Weights of a small GPT-style language model, trained from scratch on English Wikipedia: 8 layers.
Each number is 500 + 50 x the weight over its row's rms, rounded and kept within 0 to 999. Layers, rows and columns count from 0. Numbers have three digits each. The size before them is the row's rms in percent of the matrix's.

# down: layer 2 MLP down (transposed), 3072x768, rms 0.0174, rows 40-108, columns 192-287
# up: layer 2 MLP up, 3072x768, rms 0.0362, rows 41-109, columns 192-287
down40 107:463471552437480557450592546563510462474515518490461487549534485509488491572508459531516495520491381455572487593474530471486439503436524396590490533524500543443451574502501461535525476513557470578513487536617457507627503470461481531454444403563469535547448547392520454523488453525474490601
up41 095:499433466526539542467471623517519535505522563499449450598416635493513441484594496488481576549500470491531512575471537496459670528477660536587547572498543436491479517480505506550470492556487521511469472433511500528486472468465468475490456523526473452546501525578491554496459427465598515438
down41 078:529422429458476519506532505374417518464490474542416498483409481436523514571403471446508461420492537473567423520496459467560488512496445471464560563412503487412507498482412510518561508400498438417607458613515501565484517589472582516543533473475583411550577591453589484511481523578458466496
up42 117:580472490451511503505548470451482485512502465409554404546523468493534480505516418474472472596442464517439490549426559559499480488524527525493492487536515492569479477485525510442524592562531550652484564460438541561505414502465440461477560490474495543480483575541518505452368448538579492598
down42 137:539606478450449475531495460522390518509486423515523486566534494467544532389479446497468486500417408416451495523494529555419495586537454585572532431562571491513462428601473471517490517558591480516548530479515466514543487539497491519474488461476523539486488532399473581512492462488470457575
up43 075:566460466432524495482473424528534493484521500524538476555480457515524502531511504599594453510577489446528556455490429602465552486520587449444562510550519524485420567423463468469473540541439543560443552496537489520432495523522505529522482512538415515538490484478420602536522593549525483465
down43 064:477464544516416497572559464485483453534558559447452521563511622452449504489494488530538486539462530517449456541499515536512509435537515506489481500517578435552518497561486454579479493604472410449526456409467518404497466529442423555516575484515618454469494485483430470408496520470471539546
up44 096:471475596449544445562420525563532519495492524627511386539553574530523463425470434582530510525469479422525616387543533464494603393423632470441496545518557578455533486487530442506433494442521515512475580574565476551508557457527521427398398499483540574474431463475468460524518517548566501509
down44 092:422488479506570495473480555618408479492401556381481539554431484488521631573480544493544435516503488497516489534527538522481462594495444392582585486471480525475407486446543618591473572529511495492434508540423535594491538480453448510410490510460531387487435503500525492492424486547515525484
up45 084:530488548472498520450511455570514525597588523434520436481346558460547534372442472507464499566499529527501487489498586415464457470521534510486557531459464478485507469617456466491486493500493506407442532547460552457452519495407542518412539518538534471461517577419493405548519561446518520491
down45 078:499508514478507558535490482390479420473469434485500539481521427442457571457541482609505458520477509556536428503447489499522514561445499469496532542486486531425520484498509514599493460372481499482471491443548549538488548558568542515510417484418473568505535418532480579504496424602526530460
up46 111:551489530517509439448422488504450482542533532469398497463511483544513525448533448495435570557457437476547514487494537428486547569496635447575495481568413459442549478622520498466520470526563538486520480408482524544449463535481501403397461571443491465477559477528560464492458483441587524493
down46 125:486587607623480452475467539463512471531527482521422399502472540495509512537561495525496520497449434482468518570589559488440492516534467539498479446569575488451485538494467485479443466576605649527518487519523442547502521486440477525529455470375529478526489493512584543477466409473541421511
up47 074:437499539476472461459510535500540509499579539685484496520583617485576446555449420462471544501554413459528533522468591445510550526485550529522467514504471569424426507644525464508478472586512517605498531538498481543447471535453463449528523579477460510540468496457531516497453537423572516449
down47 066:451477563533519553531506477530448590530470470491494455488429438444466529570518534475562425511546624514548454525454416564498465449531452503502442424473524521565479482465545479512488547509465431493474504398440486448508479532522469442453491559585472503443551527565482558529507549510556517509
up48 104:400664499417512504469541529533569417479577508603484510426488454505448463468457483492541383557516492477522512596571536600542448572553536506506515502523530475565523473529470496434538537464552513479464577488561528491447399501413474487500542508498499479568540503505476486460517482485629518586
down48 103:490592491529535592475504573464579462413427427435545523508608558496490441514540484544557497507629502546544495512443519476504471577471456513415522538506519489526494560433506549473481553530413472512512483522547529532502486558491419508469526507488465489511479463449558423492487551581384523527
up49 088:491535569432543441560512592498420500480594500533523508471520579591571511505433514529473576472486499479550517502470561517470560499579412490454560474459615570432449389509530478574485485532493488498486457527458512511625514487412508483451570547524514533499460518434536478535485472515487451550
down49 074:528396469541541515574391533554569503465507538603448508457471472502440501610503548522600561476434427523498508455558514552442542523497523434527643531427520561459506544543429563499592402399504495492418537481498512494498396532527542441428394485582424452543462455572541529528495513408547510443
up50 066:549519528548451610458499534534557518530431534527571535598540508509472460479477445497436514484495521568516434565486578450404471509474462494433373435466508393479508434510525529579411479623483407478509532461504510465535428518480432513435561460498551478424506485583549536464512482442500493556
down50 058:461493472510530431495449475462504470510503458492496569433517568502501556525525618552411473544537512490523495551493538491474504587522462427529492536497484615447451376537505544383582435434548490441462473517523577590487464509453526490599493604554601516505551463449432509514479532457502569468
up51 112:509444528519524467511539493491409542515590583464496429418493519551507466542563477531481558521527471429542544507527507578489530641485479511533510442516434384388438552566504581471433533593493496559420474537504532665428493403493562574470468510424525571431524473442458520486543536464589404524
down51 129:543582544463438546543523511520494466529490517496532502456423491495502488468439514563519495504453549536524475429573521442382498489492549509479506400516455462403499567465486475509458419571541606401452527547534464474523763458578502513520515518576522465483511442484441536512482434539482519540
up52 111:588461552484560613542524460457387571518550505428467557434547512570473421526599413504480461497502565487513456517464516509491468465503477410562534526528462439494509509458478572477391452416556552586478529493547578475461514483487540473514505505534427532535393472629506537422493488531467433527
down52 118:443379574545489504496514510565571471462428546548613475558451473364569563615453563601442527416509453520499553607483515516506430423537567483491562474486537495516502459580519538528531451517575460492455517521533537414494430509494463507536443487524510495633555605418563507465410496490312505516
up53 109:504543532478554462487505456408497450489498537422522468474456480439503559401459473465483506532531459502526524605464583497473501607582536501581490537618497488617593437571539584524448485497430552432569518486490595555446444541416472497440508488420526490517498502493581560394474446538613589465
down53 121:404518519471514511517433476480414547614477519481559465449583639538482439563456537449489434449533489474584522467532488490422521533542554550501424506490554557434470545505424491494530510491468514537622508512495408516477615490513506482554482537506543462530463524524541496479539478566506447495
up54 101:477554620526516454463491439560545496514529590481481476502437544523522499443478472594445565576454580459507458503501538598462527558557451515584505462494521506450583568562537550518512527571510562513513518563521497509499489460460546542448475469432515493523497442420437609584476502448470479515
down54 100:571460532497445617484501446485502503459543526517559516441463482527516438597454589532542508500520547560571531533557489584544556517484475460439555625553510450498416402479433502374438422511604505520408540496486579552550621416519468399535388512494488550473574521574549488465495445501492499456
up55 099:567577508532497562496511408522573476447542519477510540496446512541559499528523501595498425431487436604477543476517542368501466493390535322511412446492460526478493552474395510520567434535537503523393523497522565440478507410487486521493505491455491494482455444477430458544508401486473541450
down55 112:495483459473467475509496491487517489538482472502600479431575462445500494524469497468458516499570597437475522547591425546526480508539468571504450464453515574487471527487466607517486490463558464556468441523480520502491542585534463530501549453511532501535496456412492475489476520529426508489
up56 104:608511466424528360470491486505513465519522534552510560501485594473458525542472489461511525404436428489467649536499478438516488506500499515532590507554549488479519528578509455535498520550545499536433618518543564574591533530473543536570528480549484458515572480487453548496457410480487472512
down56 104:551480434458457452567510563510551564487522447482488488530508480461576452380483582400536435510443542532557496588385433495450555482487508498488462531484500436550498544437580434508554569527531500523434495427519567482439478478485559501475480504407510508554474598450594408511444528443419458500
up57 104:400492506613510477480473496578501506478413540439500429526507553470436419497471465529467493464474488495520496556401517515522540417564510601431496460487461465491527468561490527359460540518457474460515579536490504559516492500537492461427468559601496478456471538484490598537491488407554505520
down57 106:526415418511515506450576558505547463377528547429529485478527542476502552549461495553508521418514437406508488489500506442484516553572528489542528414539467430459478502487454583534525523586556454590473443467516492509539541510458426465510559530520580431494526507549493453497528539484540471502
up58 106:509412517469590494457444407526410508498511474546413452562512515500498512472498482518477446524453529516527548472443515437459516558490546422506429482479429508535420482455525495447482512562540466499510422508470523486494504510461479457502407537561506464442436530500553556462487435590606421479
down58 115:454416424609492541459436553441484452451490527560439479467457487559466504470506494509489473444499571492514450555580532475431538467493467585439522471517469496452459492433454469450540473486548374455557525453510496445520561480464523456588577480403483499533475535450531549468529493407413503468
up59 113:436486645492515498470526441449543513554522526457473458492450514570444480458489470434465611544487375524460475533487487499463510539632546496417430533499436525384453543426497508411483547469467579450470558418392466484516494484498526462464442523491554553500559490491452574556506434561533521541
down59 120:513542563525509567492497495507406511549609471603465489486424482392467435451450544490489513505478550486523421483505582509453560466426468484523432530408538500460508430489655546446621437619488469555392496532537523511540479495515544446433558410490523497488444596530334427526409458431539581526
up60 083:536540466464489503530550565505442424417544554502494665554462677518602479459410493550410433482515481519518540493543452469505484498522468408572566597525416532443480476523514551469489554441483544614566487446476471503456525545468477523520518498427491502504533537522532427464411496610544432516
down60 076:408458418484534568485434422593463468491391559476506536429557405515445477480575515452555502543499506428432452461489519480490538515488468451498411475533591500499493441404471430462421533424512457522467510600527559466502485442563512599499561449614391489558482473531463571458557421442471621504
up61 087:526549513529574471584413433424493409471492578550556466550530515469415440501475463471448585448452506424442536510496501479550491512392590521415514494467471440533503541475556479455462533464465465531469505457505448510428548523433496556518531466452472452436573524426529599624499507543516541608
down61 071:470538531478515485457550531507438543481472491454507492591452446531529548494569465425538495491460497567530477490529485450502434496499435477441465579461483493484591496498541409568369537577523503466563557588520455575437404507528541487526492555528510463518443485593459543450553561465553426499
up62 061:421455536484513429576462551370485382600502516502538415506552457528475587416503478483492521428542475395473454451550562455535555471404451448523505513511568467525433467446470487455547536495431481494546535594501496535374449373494535476538514482486610497543433402470576599524570528463515564511
down62 049:558519490522487465501548459575521488402442525504501536467524526484568451557517492445491494619510535544382562493455403461529418587509562538452461503540464501487535533522497452520507582510498467476418517431492441551542601470483490555564489467433477425484492561488464449522454468529435450577
up63 080:566506497548513417561492527423491494648488457390539561534489527544524492501536534461443557423525494439423512580466499451514514432396468513518651548524517481468499573503531497512529460471502473518486471547471448535508522476566601563456497519524445552557528510535601557447475494476633548553
down63 071:484591569456560538534550535529390468418587487505497542541490441470542558509556517596514525591473573529526480488545535466529444462486450481503444477505582538505437414462526519492560561509396540491521473546401456578446550484452489412542462351491466451479607431518490420541440501489463603478
up64 106:422443465486603505504545453536462429637497496493438510506524551498588495496536370443455535535577570552470492497414506499457489494519477523565499495519513410486540460593453560515428457510456618557519526481501415539539466476452539481470472461543420513436409483491573596602462507516504504488
down64 109:490374567548487603523519427567501360487527493516504456541483471471577510510541507521588493481487529506459464507491453535515490494474483491527470574557596498574521572510500512593489577481505480458410505494515514521393436582537479474498515505502492529558538563460470579565466449548559479470
up65 103:469446545502512415539583533443509462513570487396544503566480483511473538426583483507423561505493422540445538466412551437499571463474575558517512577486459497523517547476438513468458423388509506650481616489469518529495499530540481514500509427528520459493504541471447534487470535390573528572
down65 106:557511578428501500518447474548513539530486486484537488405520470450605504462479478491636527485436465519533600465438489535502502454408532540500526400493526582452398554623619561499515530567488502505512580464507517489512498545518592525431478501563491548592523435483438516487564430581474515454
up66 104:559500512554482460511476464573431646511545528493501538526493467534497521561523437558552461511426461508512539487402473523463491498562544449490550510539401374534551539497547553553457538560471444564440500483509476601512503561485509472504575544545396527617486546520547546482560461457518517461
down66 109:456524477563501469500523463465530474557424465449497483578446584520554597462451541615518476512524551502466411418578500438529456581511439486536503466418559495530443488495500523522460432507543601453577556577428559554481452542471552457508542515551516499514509512476480419518482468435422475505
up67 103:550551589517529477549587518577394488457557510522446458478512557581440525402562467582429508523473486522519476579409508598454512504576467477500496543570459497381578412439468563494528603557519509570512462445425512519483540487527508555443478551320480492423525488511446580505499558508540433489
down67 114:483491486484511504513563496510535463544448517496517499457508447500525509471432571454474560474531514517440449513490556561536497493532556439484548427465518408450512549481513581559531509410504536502417577567538524472585470455602562511536496500581503442500515542559488447537518546444566494549
up68 104:509484496497508518529573431496510493453544495516442525480424486524489497457530491526594492525465537491446480513468432510436523440434539466493453479539457456495530498497563471407467473582505434532491560521514463526543543493532403514492525525605461535558516532532592471430523478477588570495
down68 102:450532456595540525555537434540501501563458480453483412511594470524471508566493488407458484520487442511547489548539506456506462559542494524477471463488503384474489549531487490505532462478471480527548522473420514537435460597517505519458600501545510480399469496527485474488432529411444505485
up69 105:533495557516424486534510454516555440459384467462462520504606520500554460465588451522440580539466503429518542495468494486500512519463489378513574429515477484446494448542542533537433503572512568551459462501511450460509401438479492460394454499464466554516367515490516544530517474513584527513
down69 117:437485522575595445542486488491408487559532526476406576504434461498516480450482479428538477575486526463555540370561508530489475507520410553551473518580530469482481466522500512596512600506488516612505447536573476528526442577475521448496451534413529522510434539468580588424452490459451414539
up70 102:482477519467557545497555461500494448570415402526504444491454513546483499584468534452557510515526490489458582515434492454537529421555585459559527542509487552451418482510501450559492440471548536507414612466497530491540527534417583416406408508563537526588470517488552524488511488530521567455
down70 102:457539524441474334540362463562453451486441450508553550608413518484550543514549467514523432520382492458505511465564512458476477538509500540500482504517457509531550477490471482549509485518516432428461465481511432517509556495538436477547478469399440483442536539545531377472493509514528384520
up71 084:601443645421463533466553617495528410399476556553459483458485514511516486477527507581433530570497527502578465536452405476489451459585460493518444551522513463502442465543543501483519506449545510482376487558496478539465504447425519560491482457536519488463472451435511463494614486615539567465
down71 074:432573463551556395553535461464424557538493503485579502481474497457445549579436487497434492514517505471501424464403588529469453500481520515635560521484509509466511534484474551461485487537584456476501409491442489431513509516489521544413500505447631476547493527497517554459480504474469415501
up72 106:412473566423550415444490518522491471475489420415460576452497598473607444611548459421352615513463452507532477563471538496466463473549493502545477474494510486483440509541584517533526521534497400544516549482501479508503407491505539475497462445527512441567430468510539588518424494505507481455
down72 096:569495418520443503513538561468414516543550474447475453511568517449539464537433526487595541520414450450605579469593484478497469612480579463532567487540584444503463570521561427570450536469469442534538532427503494495508486538478490430595580458516514544564457393397541468511515518544464485572
up73 092:592513457466477506542427605462549497532522449551478413406585582478518503390547377545527534504471410500390613547512469476455524395457529477625578435504504470500556543516496505448533489481434435452478513556520491563561561473457513418428504444521471443544526495573549464565509398519518521509
down73 111:393459399464553549445430372499519449434460546404528598515513432509456575525485567469502470539526494476510475525504464553495518600466424530433441486541514529507523421537467494537442488438581487586594585505427515540429418557537493516506434493445415486502492504545490495455441545445465476486
up74 087:455569585498465476457513460506562558464492412487559484441610504546528524510433497472518557504546513508578544494440472504387489480466544484560471542522569447432494568503498510553531544426470431476395471386547525478508536492462545384496614501402509458541484455526558498413471413432490479544
down74 077:554514555459569493440383469551435416456574531530549448521448481540458471492509558571540388456529444440484551563525516514503443449565468586432563485520558443526548555475546568439438498602465579530584402621486487544501574473501369522551450580526467599395527555464467437578521526521517483442
up75 104:581529585546544563453472541461551486534559489567504485466527462494477462650475528493560466542489526526533513495488523515435526522405577481539502552516445532525507476536555373459578450488514514488553486408533508513504541431453553483484579476553503517499539416517512476452546491416484533504
down75 118:494551513461472545447470546485524510508529497389600538481551533450611488546564548622540453474501540478608490469549489480526437456480531499613423442532516483536485560530506529548579545510475530445583461535470458455535391536470511499450443501454472495491456440476427590459557524536533597439
up76 098:462586574411475486505493385501481484432469511482532447585478434572554475430491508497457573482475537527460578545530451494441534443579479482561460497525482485485579398474490475393551501504532475509519505417535566584483522445525485472563415515654501474357507392475465560486509451471497549522
down76 092:516515470503485390458523575507544547585619467469485506470510513538544601506442455486456448517525475493438567559374637476490500585523548512563617516492522436484538447448520536528489442496464481518541437548484528504487355509490428490479472482514513539471508514539492453456436546559606481554
up77 105:518494529473511489486431510613479347496455516525533493578497507499532499462564502488412485490588470571494406532436458514490445527570580501425479524486394475479530528495492545533406500491432520487449530466498571486442489453488477471530370491485488451492522535522501499483462567546505560592
down77 113:536446469558455546586441508410424530549476522548499450466509599535512515531507411532482503518587485468487513446512413418427460480486556474432492558479571487497451496422456466502480550475443585554530463429506520497519578443506527511533442561499486436490452533516524503488633471471510514543
up78 100:553546530477482476600434477484500518468553568524480429520448499499494473462537503512465492369490427466408534494356503467518549529526488447479523459469584513432550423431448596316573516509453562453404536477517504527530537431484428451397509500524510526486525537573513475521638509475440476519
down78 091:499501454434532548496403531510429520431524486535407535532445483439498479508440506513538400491461539538482526502428493494486397493504513445610441428564509516590396472478567599518433587547518519441521495502488455486514466528452560448456542558437524420515566678549504592467387485572493471502
up79 095:531485508504568504509583502475515383436473569453530475547527501476397518516594485396609452586535504502504521518421496373456404500465542445575563524461565548513448596455568536493485519571523550517475530411454471491481588525468478441512536462541522527529432483486507511411454514570656511495
down79 089:496450501439563542583395461509417538438555465566500497445421441593465429418415537577442535583478410476485525497521499496548520399554478481522543492471515459488654419470453527527540447535447502471501466570536430574415479450566464506478452615581421511527574552482433600486497548486501550406
up80 109:452457593510475439507499616574514517535527508508455410479497529588498523482601450522399531466499465467507526567411505590528463475557551525488483489568450475480524439532392538577493512489472514528421610481400537539557412428515481490426532498531470467541481544482509605433488486521461480527
down80 122:501464437580478462388540620499475529500467559487517504377515521496499516501452493523612532451506529528649455455511536506492434479526502575586503410415585486463503495499482553556501502507553504518553496491544470497472486486399458496561530449516538504543455574538481565561474506532545427515
up81 088:457506502484575481541444445449535545571512484457525473469438502476464506500472492504471519514568491560405579525515545452433475453549505503463400535525511500451491527510506502483492421370444473429528478532437528455511606553521482565541510485566550444506486496483371465635478541627563429538
down81 080:480580464517512524506522553571512534465516532473423474514486468459513594548572450541442461540593515569564536438480528536543446478503477588515408526522533474447498492551556490618557577510481474527501473509550479485559491493554369575554468520433449480506471432492556555475413477503525563482
up82 101:503550437618472500515481451518508441537538542552499425546532573560476477593476488466487418469453417488673585496509480455464524551420469502507519479502414505535448482499560466574533375472492615435509480550443474551565493497485504511515570458553490564463490428478520532525510420410623526530
down82 095:400522456435520531506577537520513571433446411482500491564382487492545484360424529402571456561424568447418541568511503455402531472420484459577465470476538549539510587513619472460459577575492511508452511597393523473423414593495481572463426517587460460396404551563530524490496429579599494531
up83 090:460531505581497493490476532519525534374514519434569441503535552482572423508441467628451503453495486542457480580534493570486521499515421571460501491618424517489550386524476470448446491459355535487588504448464493570538474498444461520519601522520436489468546494542563502595645438480541465612
down83 079:522469547469421490549581418519544514486524489590598488489578477472472442466491462557458518462469526564501500540448506542523498463506468512543551513473524502525539583486514442457504521478466523476413429522530490423549494497563446498521520492520510502456457402547479480362479556483558487435
up84 096:563472566522449530488497417516541591512466507478543490459390491593526396555553493555579466497521409414463573477496546440533512433458482484500529487552528526437566485465489459477493491602487497483527412462504446477612514503525548430521575590557468554496426435566509445532561495459480532580
down84 088:484419463506557417445498543447476469500451582462535564549497400456468508501567506367516500505507582465513452461471444515549504485505558484443513543522494476482436606508481519574482520476555513491446464455440540567462554520551449454551549498459431458474602547396501570483479438491470499575
up85 108:593468490483515382585531479453521465485540461473486552554468506489457503608620495498413494499422478525465565430455460535348546517450548483465565629470496474502555420500545457464437402468491527538478458441497509524474506476472527486534520509557437510545445509473527521449425573469529509481
down85 103:439485645597515543419470504503527468518491483533500553419427526542462573575501466408502488495539449508569451525465550496486451582507440538570479517552562525475508484493577534464489469479605532593425482434454487448497578485477586399545472416570467482577530550440517425496623526502464501532
up86 105:528501480588528470550532547598486600407556529495538475543477475573430466558508430484470454554538527546508571499472500591493412456548523484465500548548482492548457464525503448476536423516395519584416556400522547546531542527540538485552524488624409529542469550539458427545538496446505424477
down86 102:510409543458454476488454480421469497468586486518476499466536479545556440513539554504541455440557468439431515536498549477484503495555494463499502506543416573485424447438577552511516386504634583601528473406495542589572552469453446503538451457510491475422582524580507504476539626582526430485
up87 099:462508524345465437477505496545534448435499518485525470548483594499593527523619493551564509505528570545417551461513505451534572501540498500527471513518451486526436559483562534560479449448526509400496516556538483574475428462509368560597389608481522564481484546574540481492459502429504486557
down87 087:603474401588466518570551454441523546501450482457463565494554546516491536436429439374495540548541532508571460523513461496567440543477553559427636431487516524449528484510534489558512491454534551536478468422471494460446468582491565506531484554510469456564515526502527498460498533489494607610
up88 108:549513465436458468426472420535549584620438519435481582397579410627472523572595521460472539500554529471487530488498436608424585503489479499464531565494435407487463632554526540502511448518521572520549512495479567486430358419557406461566499540538508483508555502556533487551491556457550496528
down88 112:437593457526547458490444473495497490470568533464460471491480515461476482489496498550559423462455520472467549459440473509477627472432462527356476497478438485447540504539515544450501401477551466482484456525430509506492530471632509485494504448482528601497428491443378491511503460551576491430
up89 102:447567510474560462509458511414535487508545485524506518526547565479424469473600443486413564423390503526516413490485535578469501523598466524482540470502472437603497553513555441517443505431436469574485591458519501500404488453487409581444436551523472575540487502494525716481473467578460546462
down89 096:509534510548519543539471445484497518571546517493429518441470578539545535480445509510504500522489491463504523489519503462446444434480563453440470493475499462547596493391456555456484524692464422536553497510478512506533564465492506533493547547448448581442412500542555441596483434526506508489
up90 102:485491516550438558560459546513556519574500563568395565521466508496471507447570568477501451454471514595448533525490557554502506498482489512537436533473451446500549510481553514414471457479506570546505492570492517560470437393489491513543483419581423516519544469640437492471471522506522467520
down90 099:501412403509435516534468482467576503525527511495444518459464505467449448488391486478511524540498502534496483522523479516603589480544537573481574544553456488434513410481479546435503457553491450460437476496552536467472532445541448526455538482573533498529470496509556460540618552552406507449
up91 104:442482504465552483511577490544471435475546544462526557473492509544618496469494435488453475516536477516549511542411495410451463567486462399525514496508529516526416448532501545491494508505523477499472502457515488487550453482469473502491516501533441528455359590548406602491342459499483453553
down91 113:550488523469398541436467611619556549519472491494528575562489483484520485535566516548409436567518557557524495502433532639554560447491514486518578441485455501470513466622504558494475462496524539477549470561546408526506484488473474513479503496488516471586531529440495476470455534507517442493
up92 101:533586543554548546439462376516513499550556480499486425562523479520476416446447477571546507540468561433563552478426464544489468492538522425449515536508544475442448484566542493458572489543520439558598578537429387587464602546388458592497485568587507535495516563472497467507567457483565485507
down92 110:451455504545512520500497471449499549495461567453505546457462540478579475456552499488529524531497559509463480490504461413554432480480416487436520501514496477445538568414493452558478500470515460541382507499442621423547476612474503479588521482457603476565498439424500587562515441551385440534
up93 100:618488470373417513385551423599445550499605523587516490479461459559489576532519477524470516485521521480506548523488522617436602446588490558566564532537420475489521522640472556503498479444624537534538479451479516583560461520518482479571468476514513543444516598563582543475501494557556418529
down93 093:433513597581419433549530483456485557459461509462429537530429480543589498544602591520417455417528456518416418418540504509513510557509399547498533466543571499466438523517480535546532448530497471533527503639504544388574348475564504460544520521502483527405521417522464503560511452546484532485
up94 103:468499612415458397429532430462459450558544472442481500515497457544517502526553501478392527519494530537452540462542485535444382501520524380520460528520570537482468551418566498487482593500539433500468502446508534528532458476545474510473417512549534394475383508538395495462423546562504485536
down94 102:434421484573424482603507555426415404492501499465448456468361543499536533574559494505455440502526498476599430430491501530509504390475483519450466564455555486493501527466397407475474621481470494492552509458456508502521529494465500466511525504433490550458507485443487432475551467456535459558
up95 098:557525574521497491449449567474501451478451482449422505402458576509504535589497429567464562489465511434498478431501532428547503470470489493476381456545460446442531485530532559493493628523471495512469547471449459534483504528580445571396474463483499490487513453537431523486505572508459579534
down95 092:390575464566465430502546438535522503566416454532520451601503422518643560568478505553547327529510470486449512491551561530437497403481586531469608475466474572544471468505500518564462542481502436485539510400480508481511448568463411466557527496479499553494490557490513517469484555503555514554
up96 079:447588490495495488504500454563576569514629476454495439532504524544539486471551442617490467486455524486580474532497462507408462468576627486492508469516456417472502413488498544489480438509521569480455530431536485485527469455428462467459505458484381513536489452617433511445518513440530493471
down96 134:575561560460506393492541501558484439533569502485454453553503549537553479492553439557470551456479528539509581470372474539386495479513544473516536512565450425454465469499532536429515448534494568544431540446445495576515425451422517502447486549530462536534460449543461531452464463494606521553
up97 094:488482513472457478545515559639522528457474441532428540491477450611488511495507407568367536480470511451499475616526525522503495442545518471543432455519454552464480435596445565497424547341529630505450425445489506462550489466484492467502550552515387466477461328425553624556491519467582546490
down97 089:467478544525572507485492462527540512587454500422558474525510536579514564525508495436480535500606587438537490509514517509452448554505561537432543480473466478556590519399542505486600481507456428456559504470546406570567479490517538535499512590503456531514432614540510424518485537503456464485
up98 099:469481559475583504499501514544495454566459494426489486460415480497418536498518408491461514503493509451438527583446490446494548562497495532466503500536505516482570502505526456566438507517530553509543486481496557488466580441483435546464366575653488545405554564487559495506559462536515526641
down98 095:572565473576479416494439495473520471463568478474537602525481480483566439454514619474505558532507424496501451431552586438480504459455408462524442515541539459464491409538493486446591544484445447505515448576512452573455450477503534471470636501500543539543567484492495558478476476479493484399
up99 110:514583464440603489468519479473497466439591450485543568524506546478484537474527578393530477483498522490583549484510436549512550546451565474502493507438393553471431461474474571558478450473575513481544478479534567483516414519520440518461493452474536450548422516615449548517449465560452521565
down99 113:482559603474446508464495488460435484532485479567526478603525429499477498400520476428544405525476533477521469502560572511494521464471521455438467581454456497480515511534439491512540551550466522516501516517554536585592562442536561510516430539441425497446569562517517468484467588495552521504
up100 104:515545524462501459560554497444526539417585470522462525533510369540411428454533545557437550509470486501392511543404468489561548496536627552482544525581525465490550502462500494438437489498451418441389468448438525577529499489543416526455503563506521476474505502491422461449421490463540472563
down100 112:525494569420510483506478544488514501487485508473574519518459525476513486453473565514527615492467472501455433480406534456545517540448458532599502466491512563572532474620585446482560468559460476555455484507502589513557520530404574507414521527502494427559455580474452480468507427552463443526
up101 067:424578532437456500463492451572451506553518474503451445514461513436509454627497385571416475505568522485491463449553491534449508486449351452523513490519494478493482518481660561546463461505465537539506399516502545519509468488499461556448589507440540488562561501429441522498395586501470502498
down101 059:513406454495437543520534521505461526625541499504500540520460398501477448472479596484548485456480390527465529522565460444475457453556549464434543497417542503470508521499503410500461570553480532479458538484490531552568517544407525466464517570608526535497410403431522448569567426502550442488
up102 066:540453441576535495439465507646485511587535495492514500555477400470582527530520561490522475526516531398515502479578503562565472544584548523568543495551501514430499447528536504539535547540495524519412473568504517598502494513478561423519559472572513543499496520532554628549469536507428459524
down102 061:459611548485424478426581581480529435470577476560509489529534533552522455446463463542455531434557481527516517537480509478444583513541460446428576531501407579535482524514441427426565434475504577434452557486432497522478475468407504486527462530458563423548460445467480416423509495486546453468
up103 106:560528491457567566470507502495480529517500593465433532450527535472446495466551371493472549539406487486528531596515509552475584534478618576457513398546416510472457514476508462494532516473566498483471577417450508533565494516494486436477584555482412492476479571503441519385493437483493441549
down103 109:484534514534477505514473481446457551482407512514457553511468493530557437528530592516488475547547555461571380476482480573530438525482416517492485537496488498456560492506446587566499540466485558526480467498523463459512449501400567463419473353562509530497517513499419466488560580428490475468
up104 097:474590529474424513481566550547498559515540546514524480553541547472465463579529436528562603474417490476484520549393465503411520487535461455468663470408484405577519497529502510489474473432518505583489589518499431498490519481494485510490569477561489542529448499520517508400491542555496518437
down104 083:453412408503440484538553472506479500548468459468487542527541445468522471541493484444544546533473533477513451488426497600508560501417535477592392510446456569481488489494574535486501588489480603514505580520538580469515474486439473599534501562456460465612604412460494501421516534497476527436
up105 062:431470502462497538527434558452451411535481507432471489533461382469600507530505464540497478463504532611524570430457538415391492525555511455485623485519424563495521533444536489538479479481550573533468444586425528515466405470593586472557527562526432490522511527497505538461463567499449572419
down105 056:556499429537469499525501470505500554510503492520529419467501617479495486501542549438420469613417567463464495561542476435471553469430477430529364504456488461492514530575467531570517452527434401381461528459513464480481520557392518555499452501468617451525477475526508478540517443553503511538
up106 103:629599495490504397450580527483533485531532513477486439444465446498401520622539483525635486469438426403520524502385565471475525421530502505552542557553580502483515514534537573539483464460516445448527483491448442525568444462525494479484661499467460558545526453621519520471545565486494580456
down106 095:459446528512559546592459546512459562523497616385486537510493567479511480392508472422400483577520468498523439508507398509477470534500446458509480554470527556518516511482537494485532493567550442532457570566432446473518466506415548529478435542450486515488509601453545506457476478554577374487
up107 075:521525454626504539526512472501489488568432397441533464531472481462523510428591544515498537548544509487506454549526492517505563509511475504399460496495492538447544436542453514443476540519493497475526585447530461536482498341412565444531455480546484471579523558477535530554511555405506551467
down107 065:492577543471483531532540456469537501481522538495502528498496488465558480579456482502473427463488545523474492465502493446436428502441440480468449494507469462537552443573531430540534500508574510503526461535456454423490545512540427564508526542508521493426435543508526418410440506488574515565
up108 092:509617474545415514596476494541434483554517510576523371482405503482521397451531510520515515549487567551398592457474473378528563431524510517503503501455471499505445519535565522457565540523498550434472508519489559555520474536512515479548520576553513520405519477395526447480506508534525625514
down108 086:439459580491524454423474507431544458527500484493498447488465545447524456567426458591505489451521450490543548581479370512481490444514512543492558478476582488506497526512490472507505470471635470536475493392494442504525512438594392429469507481404384459463508521533444542499457486427583443537
up109 107:489462482487480520491520488488415436664508509523401471492434421568562447478580425584461601458432527468498522496451520507457533440451535525533446537522452430437495423522518482496503547489574475613470530452446488557437477403473462510475468490522480510473557460498501542480486462510552478626